config = dict(
    intermediate_size=640,
    norm_eps=1e-05,
    qk_norm=True,
    init_std_qkv=0.0464,
    lr_head=0.00744,
)
Each number is 200 + 20 x the weight over the matrix's rms, rounded and kept within 0 to 999. Layers, rows and columns count from 0.

# up: layer 9 MLP up, 640x160, rms 0.134, rows 188-216, columns 80-159
# down: layer 9 MLP down (transposed), 640x160, rms 0.129, rows 188-215, columns 80-159
# gate: layer 9 MLP gate, 640x160, rms 0.132, rows 189-216, columns 80-159
up188,230,245,227,201,158,193,211,198,199,201,204,195,209,220,182,193,204,182,182,190,198,197,237,223,206,207,190,175,245,204,194,206,184,236,196,234,182,179,190,224,192,207,210,228,209,233,241,166,215,231,225,212,195,245,202,212,195,176,193,209,206,223,209,184,189,204,193,209,176,182,213,196,194,221,175,195,174,191,195,199
down188,206,231,200,174,204,200,228,156,183,212,219,231,220,207,196,222,201,190,199,213,234,215,222,180,205,243,188,169,240,200,174,199,217,191,220,213,210,171,195,193,213,234,197,219,209,160,205,203,222,191,200,227,184,220,180,217,209,194,208,235,197,182,172,250,205,189,193,190,229,185,213,216,233,228,181,224,202,187,208,206
gate189,194,200,181,211,195,218,179,189,157,197,168,179,184,192,215,174,169,167,204,199,198,182,198,172,177,215,191,200,217,213,200,232,193,186,234,191,190,162,188,184,211,189,204,192,182,221,186,200,208,184,248,218,155,203,181,191,185,199,175,202,250,212,210,183,218,232,221,150,182,210,208,182,189,221,176,202,209,192,186,216
up189,171,217,199,200,198,210,186,202,190,190,182,224,190,172,213,181,207,218,207,197,218,193,169,199,267,172,212,188,218,204,258,202,174,198,192,218,237,169,201,214,177,198,162,159,233,207,205,199,177,181,201,157,227,199,235,230,239,210,199,224,214,174,212,196,183,212,195,228,203,202,213,219,203,182,214,209,215,236,168,222
down189,194,232,204,192,208,186,207,221,205,211,192,220,180,193,225,211,191,184,184,226,207,191,222,137,182,174,203,160,202,173,212,198,167,190,189,211,183,204,201,194,211,179,189,197,217,237,180,196,190,226,177,196,185,211,201,190,200,174,196,209,190,190,156,210,145,225,202,180,198,207,230,246,192,163,191,157,211,189,215,214
gate190,216,195,244,197,182,215,202,178,202,161,188,195,193,213,204,184,216,234,217,184,187,219,227,216,227,204,193,198,179,206,222,210,212,221,146,193,171,232,168,206,207,192,198,214,184,165,187,197,211,210,199,201,206,234,189,209,185,207,181,191,199,185,208,177,161,204,178,193,210,218,201,247,203,205,170,193,217,215,191,209
up190,220,189,226,202,145,183,179,194,194,191,200,186,199,208,185,216,187,190,198,167,225,193,219,217,198,202,200,172,225,190,203,166,193,198,217,207,197,187,192,195,178,221,201,193,220,204,215,173,208,187,187,226,217,205,186,183,180,227,186,196,172,210,156,211,203,186,170,221,221,212,183,195,237,197,211,175,197,208,207,196
down190,213,186,184,185,210,210,231,212,211,182,209,181,196,181,198,190,212,198,234,182,155,201,200,182,197,197,222,190,183,188,191,224,193,182,205,175,195,191,173,178,187,173,178,204,190,199,212,198,211,216,256,218,201,175,166,218,209,186,193,196,196,223,218,231,173,214,215,226,214,222,220,236,189,218,183,247,200,208,218,190
gate191,197,150,177,181,253,189,212,195,231,213,230,193,193,192,186,232,185,168,186,224,158,202,163,178,172,192,179,193,238,187,218,225,225,190,225,183,202,238,180,173,204,195,224,209,239,214,210,227,181,218,188,217,227,210,175,214,192,210,208,181,192,189,203,209,198,182,176,200,192,192,209,194,198,201,181,195,244,203,253,210
up191,212,191,170,216,181,222,186,180,226,185,211,176,218,199,231,227,229,194,164,206,181,189,215,209,187,164,187,188,198,207,228,198,217,190,223,216,193,228,180,202,198,194,198,235,190,226,238,200,184,183,175,196,224,185,208,200,191,218,183,206,215,218,183,208,219,192,202,225,203,253,191,206,214,217,215,158,237,223,224,174
down191,186,189,223,186,175,191,173,198,209,189,200,208,170,221,228,206,240,225,208,210,231,203,207,190,236,205,197,208,157,229,202,251,182,201,184,182,207,184,228,187,175,196,154,184,158,146,172,210,179,181,200,226,173,190,217,190,197,197,203,214,221,220,255,217,218,213,194,192,222,207,202,195,188,229,172,186,205,193,180,172
gate192,210,194,218,216,165,191,214,202,222,186,198,213,214,203,197,196,215,231,230,242,231,210,227,218,202,200,197,190,187,210,188,229,193,203,185,162,158,204,219,181,190,230,186,221,184,185,229,194,179,186,177,193,208,236,202,197,151,202,207,208,213,195,213,222,223,210,228,193,202,179,179,202,210,214,197,188,213,201,207,207
up192,175,211,193,195,201,167,231,160,159,172,217,157,198,200,197,170,213,189,200,173,220,188,192,205,204,232,181,188,192,215,191,225,194,170,220,206,165,204,217,184,226,210,227,189,225,190,228,206,217,180,203,184,181,192,196,201,189,185,192,201,194,195,171,216,218,203,172,191,178,231,228,226,188,209,204,183,216,220,213,237
down192,207,206,184,197,187,190,201,185,165,212,195,194,166,204,196,179,198,223,205,192,188,208,177,169,213,211,182,160,194,207,192,205,174,203,171,172,205,182,186,184,204,184,225,203,213,224,220,175,199,205,198,178,201,171,191,198,182,218,211,208,166,210,201,169,161,192,169,203,205,215,213,186,206,197,214,180,207,185,175,186
gate193,210,184,216,211,168,229,202,200,212,182,184,179,193,189,186,210,170,210,205,172,203,197,197,203,211,192,234,204,178,200,173,188,218,206,197,152,208,204,131,183,201,179,213,186,179,227,193,187,194,211,189,243,209,187,197,196,183,220,179,199,220,170,213,190,183,211,211,199,195,208,181,187,216,192,222,200,207,184,222,206
up193,213,212,218,219,190,189,216,246,227,219,171,176,223,221,217,169,182,206,181,200,191,182,203,207,238,173,195,197,229,192,196,232,200,189,203,158,190,195,202,201,229,212,193,227,193,240,173,170,204,213,207,200,244,173,189,210,193,210,200,196,214,204,184,174,200,190,210,216,179,187,181,205,205,208,199,240,237,204,210,247
down193,216,203,197,186,214,197,251,200,192,214,208,176,180,200,196,187,225,225,179,194,173,174,217,158,228,213,214,192,219,212,212,183,181,215,236,198,212,203,209,189,238,242,170,242,193,204,176,218,200,226,208,233,192,202,200,193,198,197,190,193,186,225,208,181,182,216,250,203,208,154,180,178,204,221,199,173,204,219,226,192
gate194,208,206,181,232,234,207,215,207,167,192,207,200,179,201,145,195,197,187,204,179,231,237,202,163,199,186,213,212,202,195,183,168,219,188,199,186,142,191,204,256,218,241,223,192,219,170,213,191,195,176,197,154,202,201,227,194,188,224,185,193,230,198,177,181,193,187,197,204,186,179,168,184,257,198,209,172,228,218,200,235
up194,231,210,226,166,243,192,190,194,162,199,221,177,169,174,219,161,205,229,183,209,177,174,219,170,223,198,186,188,189,240,202,216,249,210,243,186,145,162,200,207,174,224,193,181,208,203,213,207,178,197,187,175,220,201,167,214,155,189,197,183,193,215,213,205,196,206,187,190,168,236,183,192,232,177,226,208,203,236,208,207
down194,222,199,218,167,178,193,201,193,193,209,228,216,222,183,206,189,220,230,207,195,208,207,187,217,203,203,151,186,188,237,224,231,194,189,173,153,195,195,226,203,194,235,206,178,165,197,189,200,185,212,203,190,250,204,242,148,202,194,186,208,188,217,201,196,229,218,171,192,233,196,195,216,217,183,181,197,206,169,208,199
gate195,219,196,167,175,215,206,161,190,201,217,203,191,221,212,198,230,202,223,145,194,190,173,200,200,196,191,224,192,221,206,218,217,206,203,142,207,240,199,237,238,186,212,226,217,210,211,208,189,181,227,228,183,204,170,234,189,169,207,216,217,216,191,184,198,197,197,180,172,197,196,226,177,197,237,170,217,170,193,170,209
up195,186,227,189,236,198,229,198,189,199,203,179,185,226,198,204,198,199,158,221,191,191,155,206,168,186,200,224,203,185,180,197,178,197,196,205,207,205,154,201,195,200,202,182,186,201,248,196,218,190,159,178,182,231,214,191,206,200,203,204,213,208,196,232,207,181,200,200,193,179,203,230,181,217,202,139,201,193,208,166,198
down195,201,227,178,197,213,189,163,198,215,198,166,175,200,190,188,188,194,222,221,209,183,197,202,185,196,204,181,168,163,173,197,149,170,173,170,187,201,203,218,221,194,196,190,212,229,225,183,211,186,217,202,203,187,222,202,207,196,198,172,207,209,221,202,237,191,218,222,212,194,224,230,179,204,198,195,205,190,236,196,244
gate196,180,212,191,189,220,173,212,183,221,216,194,200,207,216,238,192,209,153,186,184,204,214,212,212,198,222,217,163,198,168,228,233,198,168,181,196,190,184,164,190,192,196,185,199,207,187,211,222,182,207,202,171,176,199,212,233,187,204,194,188,169,202,195,192,229,223,202,212,217,211,192,228,207,213,192,189,192,193,198,187
up196,200,207,165,199,216,235,168,209,172,207,191,205,200,231,199,232,177,230,201,191,173,169,182,214,223,183,197,218,183,203,227,194,223,194,208,209,200,195,191,202,229,177,197,189,199,245,207,181,168,220,205,184,204,180,230,196,219,209,213,201,197,189,181,232,222,220,202,195,203,224,186,187,204,218,176,222,193,172,227,227
down196,216,213,165,224,205,209,230,198,203,215,177,181,181,217,233,205,224,207,211,199,181,180,156,207,219,191,253,219,190,192,170,179,222,217,219,210,198,230,204,203,203,196,195,216,211,189,189,183,192,196,237,194,198,193,205,225,210,183,197,238,203,197,203,200,213,201,184,170,191,213,181,205,221,223,212,198,216,201,185,208
gate197,213,208,189,224,186,182,228,213,167,231,212,207,185,224,197,243,200,201,174,229,207,185,211,213,184,213,203,197,196,208,206,194,182,211,228,206,216,196,203,215,236,171,226,173,206,212,201,185,206,169,187,187,209,213,202,232,216,241,222,188,208,227,220,171,211,168,206,171,229,210,212,220,228,171,182,213,207,198,210,230
up197,205,180,177,183,198,224,180,206,207,181,196,190,185,177,216,212,208,193,204,198,194,219,226,189,200,206,215,164,173,189,239,227,217,196,214,236,211,220,189,222,228,194,183,205,190,226,192,175,213,221,237,207,233,177,217,209,180,215,227,201,225,170,202,195,185,206,197,170,173,200,193,195,209,223,186,182,209,192,257,232
down197,196,206,207,209,204,216,216,195,214,217,209,196,204,194,174,191,196,158,186,207,243,210,191,180,200,200,226,213,209,184,194,203,197,210,206,172,193,212,182,202,225,186,216,212,209,219,184,183,210,214,200,226,191,188,181,201,156,200,180,191,203,232,208,194,196,188,205,205,201,190,207,207,201,208,189,164,219,201,172,220
gate198,216,189,187,206,214,211,215,182,179,215,219,207,216,189,203,177,136,195,211,189,212,190,231,206,201,188,196,179,209,222,185,182,196,191,209,179,170,197,178,197,207,220,171,231,200,185,210,186,184,175,195,198,239,194,218,188,193,202,191,202,193,216,205,206,224,231,198,191,244,204,204,188,215,194,204,168,198,226,179,179
up198,202,159,205,186,173,215,163,200,192,230,196,198,166,187,221,198,188,214,214,169,182,179,191,207,207,197,190,229,218,220,192,214,213,172,175,247,208,237,194,195,235,211,189,208,193,220,239,194,185,201,220,192,218,190,211,231,205,194,179,214,170,166,197,185,189,195,209,205,185,212,235,171,213,195,191,198,190,183,184,199
down198,224,176,216,184,198,175,218,212,204,199,197,195,193,178,157,216,222,183,204,214,220,182,223,192,181,169,180,211,209,251,232,184,198,191,204,207,238,209,236,206,213,215,192,186,186,217,208,167,182,209,205,191,194,198,212,251,182,181,224,148,206,213,188,183,184,196,213,210,200,201,198,242,213,223,179,188,194,217,228,213
gate199,187,163,176,238,248,179,196,190,210,225,206,208,229,231,159,172,183,227,211,206,194,213,169,175,201,202,186,201,177,249,219,213,211,175,202,194,194,184,246,149,212,231,212,205,219,175,166,213,180,174,205,211,210,230,230,223,206,222,220,204,202,235,175,209,227,165,238,195,215,182,181,212,210,214,198,245,215,196,212,180
up199,206,186,217,192,216,206,184,227,212,148,218,212,223,187,205,229,179,211,204,166,199,214,200,186,213,226,205,218,198,186,199,209,202,183,170,226,244,177,205,219,189,213,186,188,185,176,193,191,201,199,188,231,164,166,210,214,194,217,190,196,211,210,206,201,200,187,198,206,199,227,209,194,216,196,238,185,207,231,169,201
down199,234,189,204,183,200,193,163,213,202,169,189,225,222,184,192,205,189,185,189,200,168,192,187,241,183,205,190,183,204,191,180,214,184,196,205,205,204,193,203,180,192,245,211,212,196,211,197,191,185,173,189,164,158,190,190,172,214,221,206,202,222,239,256,196,181,200,194,220,217,184,178,199,204,222,175,212,205,212,206,228
gate200,187,198,220,256,185,175,207,208,171,192,208,198,148,211,177,194,227,194,232,183,222,186,239,184,207,235,234,196,180,239,193,201,234,201,235,224,186,199,191,201,139,194,164,217,162,207,185,220,147,209,209,195,197,197,218,194,200,232,205,197,205,194,190,209,166,201,208,165,199,212,203,189,180,215,227,196,184,226,252,203
up200,197,203,174,228,247,173,221,197,151,199,205,210,244,188,217,200,204,212,242,182,211,166,225,199,211,226,156,204,219,206,197,233,203,186,228,186,174,175,195,204,256,222,171,172,194,248,242,207,179,204,172,154,247,190,199,226,160,211,196,169,211,225,183,195,210,215,185,184,236,213,170,187,208,235,197,206,191,208,189,230
down200,251,213,178,214,196,197,212,227,181,203,199,185,135,218,214,160,233,218,201,205,188,182,214,208,180,209,211,216,198,183,236,227,247,215,199,187,192,222,192,215,232,194,197,219,210,226,198,191,207,202,214,218,205,194,203,198,204,197,200,194,171,182,196,229,226,194,218,196,188,220,219,189,183,202,210,215,217,183,219,176
gate201,225,212,174,179,199,214,212,201,185,231,206,191,206,208,230,150,238,185,187,178,212,185,217,225,180,210,208,216,184,214,197,196,186,194,188,216,190,183,171,224,242,235,177,232,216,212,208,202,177,208,184,188,207,185,159,222,223,189,216,191,177,220,220,223,204,205,204,199,217,194,213,207,177,209,174,210,217,194,214,198
up201,183,204,245,218,209,177,242,238,201,176,216,206,220,168,184,175,197,214,173,209,206,229,179,201,192,183,185,195,199,196,186,192,198,176,210,202,210,158,223,194,194,176,227,206,201,187,260,197,211,187,230,183,199,209,176,204,168,248,183,182,195,213,194,184,241,185,192,216,222,212,210,219,205,202,206,209,221,247,184,197
down201,179,205,200,188,246,193,205,197,196,208,184,210,203,184,172,224,180,225,211,198,229,211,200,213,197,189,196,251,189,188,233,200,197,218,218,197,199,154,172,166,211,197,217,170,184,179,210,191,189,201,232,192,225,182,216,196,165,219,184,204,191,188,179,199,209,197,210,173,228,198,216,201,200,191,169,218,214,184,198,216
gate202,197,202,204,183,179,226,228,212,210,184,173,166,193,194,193,187,195,204,215,209,210,179,216,206,188,185,204,170,167,216,182,227,211,185,204,199,187,212,203,194,200,215,219,192,181,234,214,177,153,176,169,220,196,198,190,243,203,221,169,209,210,210,190,201,196,220,234,199,195,212,210,212,213,145,165,178,196,182,206,191
up202,218,180,195,183,178,169,196,177,216,183,188,211,206,229,218,189,209,182,199,221,215,196,191,175,224,197,204,221,231,215,170,209,184,211,177,194,215,181,176,225,189,235,212,189,195,208,219,188,202,179,194,204,223,190,213,158,177,164,199,230,194,186,182,209,186,195,183,199,149,186,215,208,161,184,171,223,226,207,192,198
down202,204,208,169,206,197,184,189,185,204,173,206,246,177,214,217,227,183,205,190,183,222,230,186,184,222,215,204,191,207,196,210,191,214,218,207,198,201,195,177,200,197,225,211,209,209,201,191,194,211,177,189,165,167,217,181,225,212,172,214,180,176,193,238,196,195,218,169,176,204,197,223,233,210,182,212,203,235,195,180,242
gate203,206,200,186,207,229,227,242,195,208,180,183,206,232,232,157,202,187,180,170,247,195,207,231,192,197,196,215,230,213,222,208,208,171,185,172,224,195,198,196,186,189,248,176,143,175,172,185,182,206,180,159,195,209,232,189,215,203,203,195,190,207,206,187,179,221,201,193,176,205,197,218,203,198,163,185,182,181,215,199,205
up203,203,232,222,208,188,196,225,217,184,184,202,202,207,200,190,197,188,176,179,144,219,208,213,178,209,160,207,218,178,207,206,175,201,207,209,199,212,184,182,177,208,223,218,187,199,231,222,182,205,241,179,222,212,214,193,197,188,242,266,220,222,205,235,163,213,227,201,190,205,201,191,216,219,190,240,214,245,227,188,203
down203,178,244,191,213,187,223,221,200,170,198,210,216,183,229,212,204,172,181,158,214,220,217,205,188,241,182,169,226,194,213,203,196,180,187,197,246,238,166,168,197,207,205,196,152,222,235,244,216,201,198,191,204,194,226,200,224,202,203,208,218,206,188,182,157,212,223,195,193,181,186,168,194,180,217,203,245,221,227,187,219
gate204,198,193,220,194,211,207,217,226,162,176,213,212,205,171,221,258,218,207,198,213,223,195,205,194,213,197,218,206,201,164,196,214,220,211,189,160,218,216,190,225,196,199,240,202,156,254,195,194,189,224,221,207,183,225,196,175,173,221,175,177,219,205,172,214,163,181,207,180,194,234,189,205,190,210,178,179,191,175,219,204
up204,185,227,185,190,198,193,203,195,198,167,205,222,225,219,162,199,215,193,245,206,206,241,144,194,202,184,174,205,213,245,211,200,198,212,170,186,198,202,231,195,216,171,196,192,184,208,203,218,236,223,177,211,196,206,207,209,210,201,202,168,217,164,223,197,191,173,210,231,222,218,218,177,196,207,210,202,197,209,203,164
down204,231,176,207,198,184,215,173,217,212,189,173,200,202,225,229,175,182,228,184,186,193,200,207,155,179,206,171,155,189,218,180,203,186,197,209,226,232,211,179,197,208,190,206,202,170,197,203,198,198,212,218,180,182,175,177,190,191,217,197,209,178,212,215,184,207,187,221,188,183,209,171,188,175,188,200,177,205,188,171,187
gate205,181,168,206,218,199,198,191,205,219,249,214,190,229,203,162,176,197,213,211,186,193,182,196,207,176,217,203,218,191,188,218,215,211,173,174,167,188,217,229,204,218,194,202,229,226,230,208,160,205,224,227,211,172,203,216,188,185,204,189,217,186,238,184,182,197,185,216,178,168,201,187,183,221,209,205,202,168,232,185,179
up205,215,194,219,184,184,228,230,189,189,237,202,217,166,189,209,220,223,191,183,216,212,191,214,190,174,191,192,185,202,200,202,183,226,209,185,216,191,230,171,195,214,174,197,207,195,184,162,205,213,211,184,210,192,212,219,218,195,186,224,191,221,177,178,215,204,218,206,219,203,179,188,175,270,193,164,188,223,218,164,202
down205,193,215,188,188,226,158,181,210,216,203,228,194,199,214,212,213,243,198,184,192,196,210,214,180,164,178,205,210,204,240,209,194,182,203,206,223,208,179,196,186,247,182,212,164,182,231,192,208,214,153,229,183,199,194,230,227,191,177,212,179,195,230,187,210,198,227,141,237,221,189,186,179,235,209,212,192,220,181,187,237
gate206,193,211,212,217,181,232,188,188,170,194,213,195,216,239,197,171,244,195,218,235,230,229,217,185,233,169,176,198,194,171,200,197,189,190,237,198,212,232,199,219,204,189,213,221,207,181,214,168,223,236,205,180,177,210,217,201,193,180,176,173,213,159,206,230,222,214,202,193,215,189,212,215,213,226,184,204,197,175,205,167
up206,186,205,201,182,182,210,224,200,218,213,190,192,194,208,195,222,205,242,219,193,190,168,193,208,214,225,214,174,181,187,220,209,239,239,208,206,194,204,198,238,217,202,238,201,184,214,145,214,201,170,182,193,215,242,183,177,196,212,256,211,179,191,204,172,217,193,205,172,196,234,187,202,182,224,210,218,231,206,203,195
down206,203,209,173,184,205,185,214,151,144,215,182,208,221,180,198,172,202,199,221,206,160,207,180,214,213,212,198,179,179,202,187,205,167,215,218,208,220,195,218,211,199,209,171,248,167,233,205,188,193,199,181,208,210,235,166,202,188,167,155,171,225,205,192,201,209,186,186,197,237,199,187,220,201,215,206,190,193,196,205,238
gate207,195,204,184,203,220,196,179,182,220,197,214,198,225,239,202,168,213,217,207,219,216,182,217,189,164,152,223,169,226,244,213,182,187,200,181,214,187,252,201,203,201,236,199,210,196,214,219,222,194,157,215,174,213,207,200,205,178,209,217,199,232,162,218,211,207,196,181,193,233,198,209,206,163,191,220,194,163,217,185,235
up207,169,181,187,222,215,196,227,176,197,211,220,232,190,201,203,200,176,162,176,212,204,214,190,186,172,210,222,234,217,188,169,173,232,202,200,217,212,171,193,180,185,226,203,174,188,140,197,202,190,207,235,188,215,230,192,156,183,174,179,189,203,250,233,184,212,198,184,205,194,184,271,242,163,211,189,188,206,196,175,153
down207,169,191,214,235,164,184,201,170,180,219,215,168,163,245,211,188,211,201,211,189,163,194,175,207,202,216,207,215,183,204,177,166,218,225,177,196,207,184,203,192,213,227,213,217,183,204,195,204,202,201,211,212,220,174,208,214,194,182,176,178,204,198,193,232,211,213,246,195,213,192,204,193,212,209,226,227,198,182,202,194
gate208,183,246,198,186,167,212,207,171,148,203,186,228,182,202,186,174,206,204,203,234,232,198,242,247,195,195,208,201,156,195,213,225,206,187,189,199,182,144,155,205,186,201,220,182,198,194,198,197,195,205,188,213,179,218,184,221,209,199,199,176,171,170,214,155,175,215,177,201,215,190,171,200,186,214,252,165,202,205,216,195
up208,219,222,203,215,197,237,212,199,213,212,201,251,243,200,208,156,200,221,213,236,189,229,200,187,237,201,252,180,156,243,213,178,202,229,208,195,197,215,203,188,215,179,212,225,212,203,230,211,172,221,177,169,190,190,157,221,196,216,222,196,170,177,255,206,177,217,207,197,221,191,200,217,198,170,200,186,193,172,183,232
down208,210,177,204,226,205,225,217,176,218,146,187,199,200,184,199,169,201,192,254,167,226,196,198,180,182,193,184,216,209,217,211,215,213,176,175,188,195,194,155,196,200,211,195,189,207,199,194,183,216,183,188,195,176,194,176,209,191,184,219,220,188,210,196,166,200,228,174,200,194,180,193,212,188,192,230,153,220,194,200,212
gate209,214,179,189,189,162,166,219,201,229,231,194,195,231,200,168,199,199,195,198,183,228,188,188,188,225,194,196,218,216,220,210,203,200,179,188,194,209,187,232,194,226,204,224,166,191,151,223,149,178,184,213,165,187,161,203,211,183,233,193,209,210,178,184,198,203,202,170,193,194,190,194,188,217,203,211,180,198,233,194,209
up209,203,204,196,205,187,175,186,200,221,178,192,241,175,198,241,200,207,216,198,208,212,232,163,232,188,213,186,212,179,209,175,231,215,222,188,180,200,235,182,189,192,223,216,163,204,197,177,180,214,233,209,195,168,217,204,207,230,202,218,197,209,198,216,207,241,193,169,188,208,223,193,227,235,163,166,183,214,211,209,183
down209,242,195,201,199,218,185,179,197,185,228,211,216,185,171,205,200,190,208,160,224,181,231,199,195,183,204,204,192,191,221,191,255,194,221,194,232,180,186,214,198,275,232,156,197,203,227,230,217,162,203,218,174,186,165,196,183,229,212,209,178,202,225,211,199,239,203,214,201,200,193,179,212,218,184,231,217,152,227,209,212
gate210,224,163,226,203,182,209,224,203,172,193,225,190,235,219,234,207,188,203,192,196,156,188,194,188,197,182,199,203,201,199,186,217,196,196,206,184,194,222,181,228,203,215,203,179,194,217,208,228,228,190,191,196,193,177,187,209,238,213,209,194,180,197,236,205,229,202,200,166,185,200,190,197,243,240,207,193,225,180,174,168
up210,214,251,211,237,177,196,209,229,182,195,213,222,229,206,181,198,214,207,256,223,184,182,205,201,186,212,235,201,178,163,192,193,170,139,229,191,176,195,194,218,204,202,208,224,229,189,227,188,202,191,178,206,208,232,180,207,212,194,238,198,216,198,220,224,165,216,226,175,228,222,202,187,199,203,207,222,204,209,184,174
down210,217,188,223,185,197,175,172,187,181,206,202,235,202,190,190,188,218,218,148,195,219,218,223,189,193,196,199,157,220,184,221,220,207,200,219,187,192,174,206,183,210,189,177,195,221,208,206,191,234,176,189,187,214,188,186,246,170,216,157,206,179,198,191,189,205,210,173,195,219,204,193,172,223,180,238,160,209,203,160,186
gate211,179,181,205,189,184,195,234,221,213,203,186,214,173,197,188,220,192,172,220,186,193,187,186,188,235,206,189,186,168,213,194,191,203,189,212,217,169,182,181,203,175,204,203,211,200,192,172,216,201,204,209,188,186,198,257,196,186,207,224,193,207,185,193,192,204,216,188,210,203,210,190,204,199,200,221,173,203,200,214,172
up211,188,190,194,183,193,230,228,202,250,183,185,192,198,205,183,207,208,190,176,192,193,207,212,188,195,211,190,176,179,217,208,222,212,204,196,184,201,213,197,201,182,168,184,198,157,206,218,200,204,214,218,190,195,208,217,186,217,183,227,170,223,247,229,206,211,143,217,192,237,171,227,183,226,207,220,181,212,219,197,209
down211,176,207,165,192,220,198,192,225,229,203,171,203,190,204,257,181,192,203,194,197,171,214,237,202,217,194,192,177,215,186,186,223,215,198,174,173,214,227,196,202,227,197,219,203,202,209,197,179,214,196,216,227,220,179,182,189,178,229,209,209,205,235,213,159,210,194,162,201,193,178,215,214,186,171,202,191,203,175,169,219
gate212,191,182,202,190,222,218,205,213,182,239,204,198,188,235,216,192,240,189,158,213,233,207,212,217,164,189,171,209,199,215,198,207,219,226,202,182,164,171,227,174,170,206,196,213,220,188,190,169,165,176,232,152,203,192,225,195,219,226,207,195,193,207,201,216,221,138,187,209,224,192,186,198,196,196,152,191,187,185,223,183
up212,185,194,208,179,210,212,207,194,203,213,166,217,251,218,226,187,197,186,211,184,178,185,214,168,238,207,215,160,223,208,213,185,214,226,203,201,207,217,214,220,202,195,173,205,184,211,194,198,208,207,215,225,214,171,206,178,171,194,218,197,231,205,168,187,212,243,209,203,190,203,241,238,210,176,209,185,264,189,219,242
down212,194,186,225,165,215,196,208,196,208,220,201,220,195,193,202,194,183,155,180,231,169,211,171,187,218,162,215,229,194,220,192,215,218,237,155,196,218,227,233,170,235,228,193,192,213,209,215,209,268,195,222,176,165,206,171,178,216,199,207,203,218,234,170,181,213,202,227,217,212,200,196,183,199,199,154,235,211,191,241,196
gate213,203,183,177,200,203,212,255,226,213,206,210,182,185,199,176,198,187,185,183,240,206,216,187,233,212,168,193,215,193,204,184,209,216,222,183,222,165,215,233,217,206,174,184,217,210,205,216,201,169,200,213,227,187,192,233,191,219,214,227,232,203,222,216,166,183,210,199,199,207,206,211,212,231,194,225,213,215,219,203,202
up213,206,198,201,178,224,178,214,186,192,220,212,206,226,181,194,208,215,238,214,227,192,210,188,166,219,155,212,214,218,190,204,205,225,231,182,213,218,215,213,217,194,171,189,211,202,182,187,199,158,214,199,156,172,196,189,204,222,197,206,218,186,219,213,185,182,195,225,180,166,157,180,152,208,214,219,213,195,249,222,208
down213,217,214,199,174,182,179,173,196,205,255,199,183,208,176,208,225,207,172,239,208,165,185,216,200,197,221,149,172,223,204,222,233,226,213,208,200,192,222,180,195,205,221,206,201,216,156,194,218,204,226,175,196,173,179,176,194,207,218,210,215,247,232,225,179,211,217,216,222,209,167,199,169,199,216,168,217,187,199,204,189
gate214,195,156,212,179,195,193,208,248,200,148,176,213,170,234,180,153,197,191,217,219,203,184,169,198,168,201,198,168,192,166,226,177,214,176,206,188,199,177,198,208,187,196,165,222,190,196,178,182,199,202,194,192,237,224,224,218,198,206,179,216,148,200,193,203,213,185,190,221,238,167,202,163,230,224,209,214,205,170,208,197
up214,209,168,196,186,200,215,177,263,218,230,170,202,176,213,152,226,184,225,197,208,166,227,189,176,208,192,190,239,203,229,172,213,206,217,203,189,216,218,216,237,203,200,199,166,187,189,213,239,217,189,201,172,153,221,216,216,208,226,200,197,220,200,180,201,222,197,182,198,223,182,215,194,218,199,198,233,212,159,224,179
down214,220,200,172,220,190,220,201,232,177,241,172,253,237,220,193,162,202,197,219,179,225,210,213,165,191,166,197,224,211,207,238,174,174,190,178,251,244,190,189,205,205,179,194,213,189,208,202,180,182,225,223,194,204,170,180,176,166,181,184,218,198,193,183,208,195,199,200,210,230,203,218,220,213,222,161,206,197,186,195,224
gate215,215,190,166,204,191,197,185,244,181,209,196,233,226,165,196,223,212,183,169,233,205,201,204,222,213,213,196,214,186,164,212,202,218,182,199,171,156,195,204,170,213,244,180,211,184,202,198,193,183,190,197,196,202,189,208,200,192,167,198,209,203,176,205,197,223,211,174,195,164,213,189,227,211,207,187,179,187,194,192,216
up215,208,172,209,209,229,156,221,210,215,187,209,192,199,240,211,191,172,209,206,182,215,220,217,188,199,173,236,144,197,206,209,205,219,193,203,202,223,203,233,188,230,219,184,192,213,205,205,191,201,215,184,189,222,205,184,188,224,214,177,204,209,199,213,200,184,211,210,196,222,184,208,216,190,201,203,216,205,193,183,215
down215,212,209,169,184,197,208,233,193,243,185,194,184,200,223,202,204,220,165,189,159,250,228,162,199,179,212,192,214,171,202,223,217,204,160,193,206,212,221,228,190,155,216,173,177,189,221,221,171,214,184,178,225,226,174,171,199,202,177,177,220,173,192,205,171,180,190,226,232,226,208,224,207,187,201,218,196,179,177,213,172
gate216,208,204,202,207,206,194,227,230,185,204,179,170,226,230,196,170,226,189,220,219,180,224,179,190,224,180,190,199,245,207,188,182,216,184,186,207,166,215,208,196,168,230,233,210,209,198,171,204,155,240,171,171,225,223,185,206,178,204,208,216,184,178,235,216,168,180,187,192,149,213,189,182,207,183,214,206,195,174,156,235
up216,190,232,218,221,212,193,215,218,199,208,225,221,205,223,207,202,204,197,237,213,208,225,197,186,174,206,228,184,182,189,230,198,189,214,197,213,187,205,212,204,186,206,204,165,212,173,191,232,173,226,201,171,152,234,202,147,201,140,208,222,178,179,189,171,219,142,208,193,176,201,169,202,204,220,205,186,193,160,196,205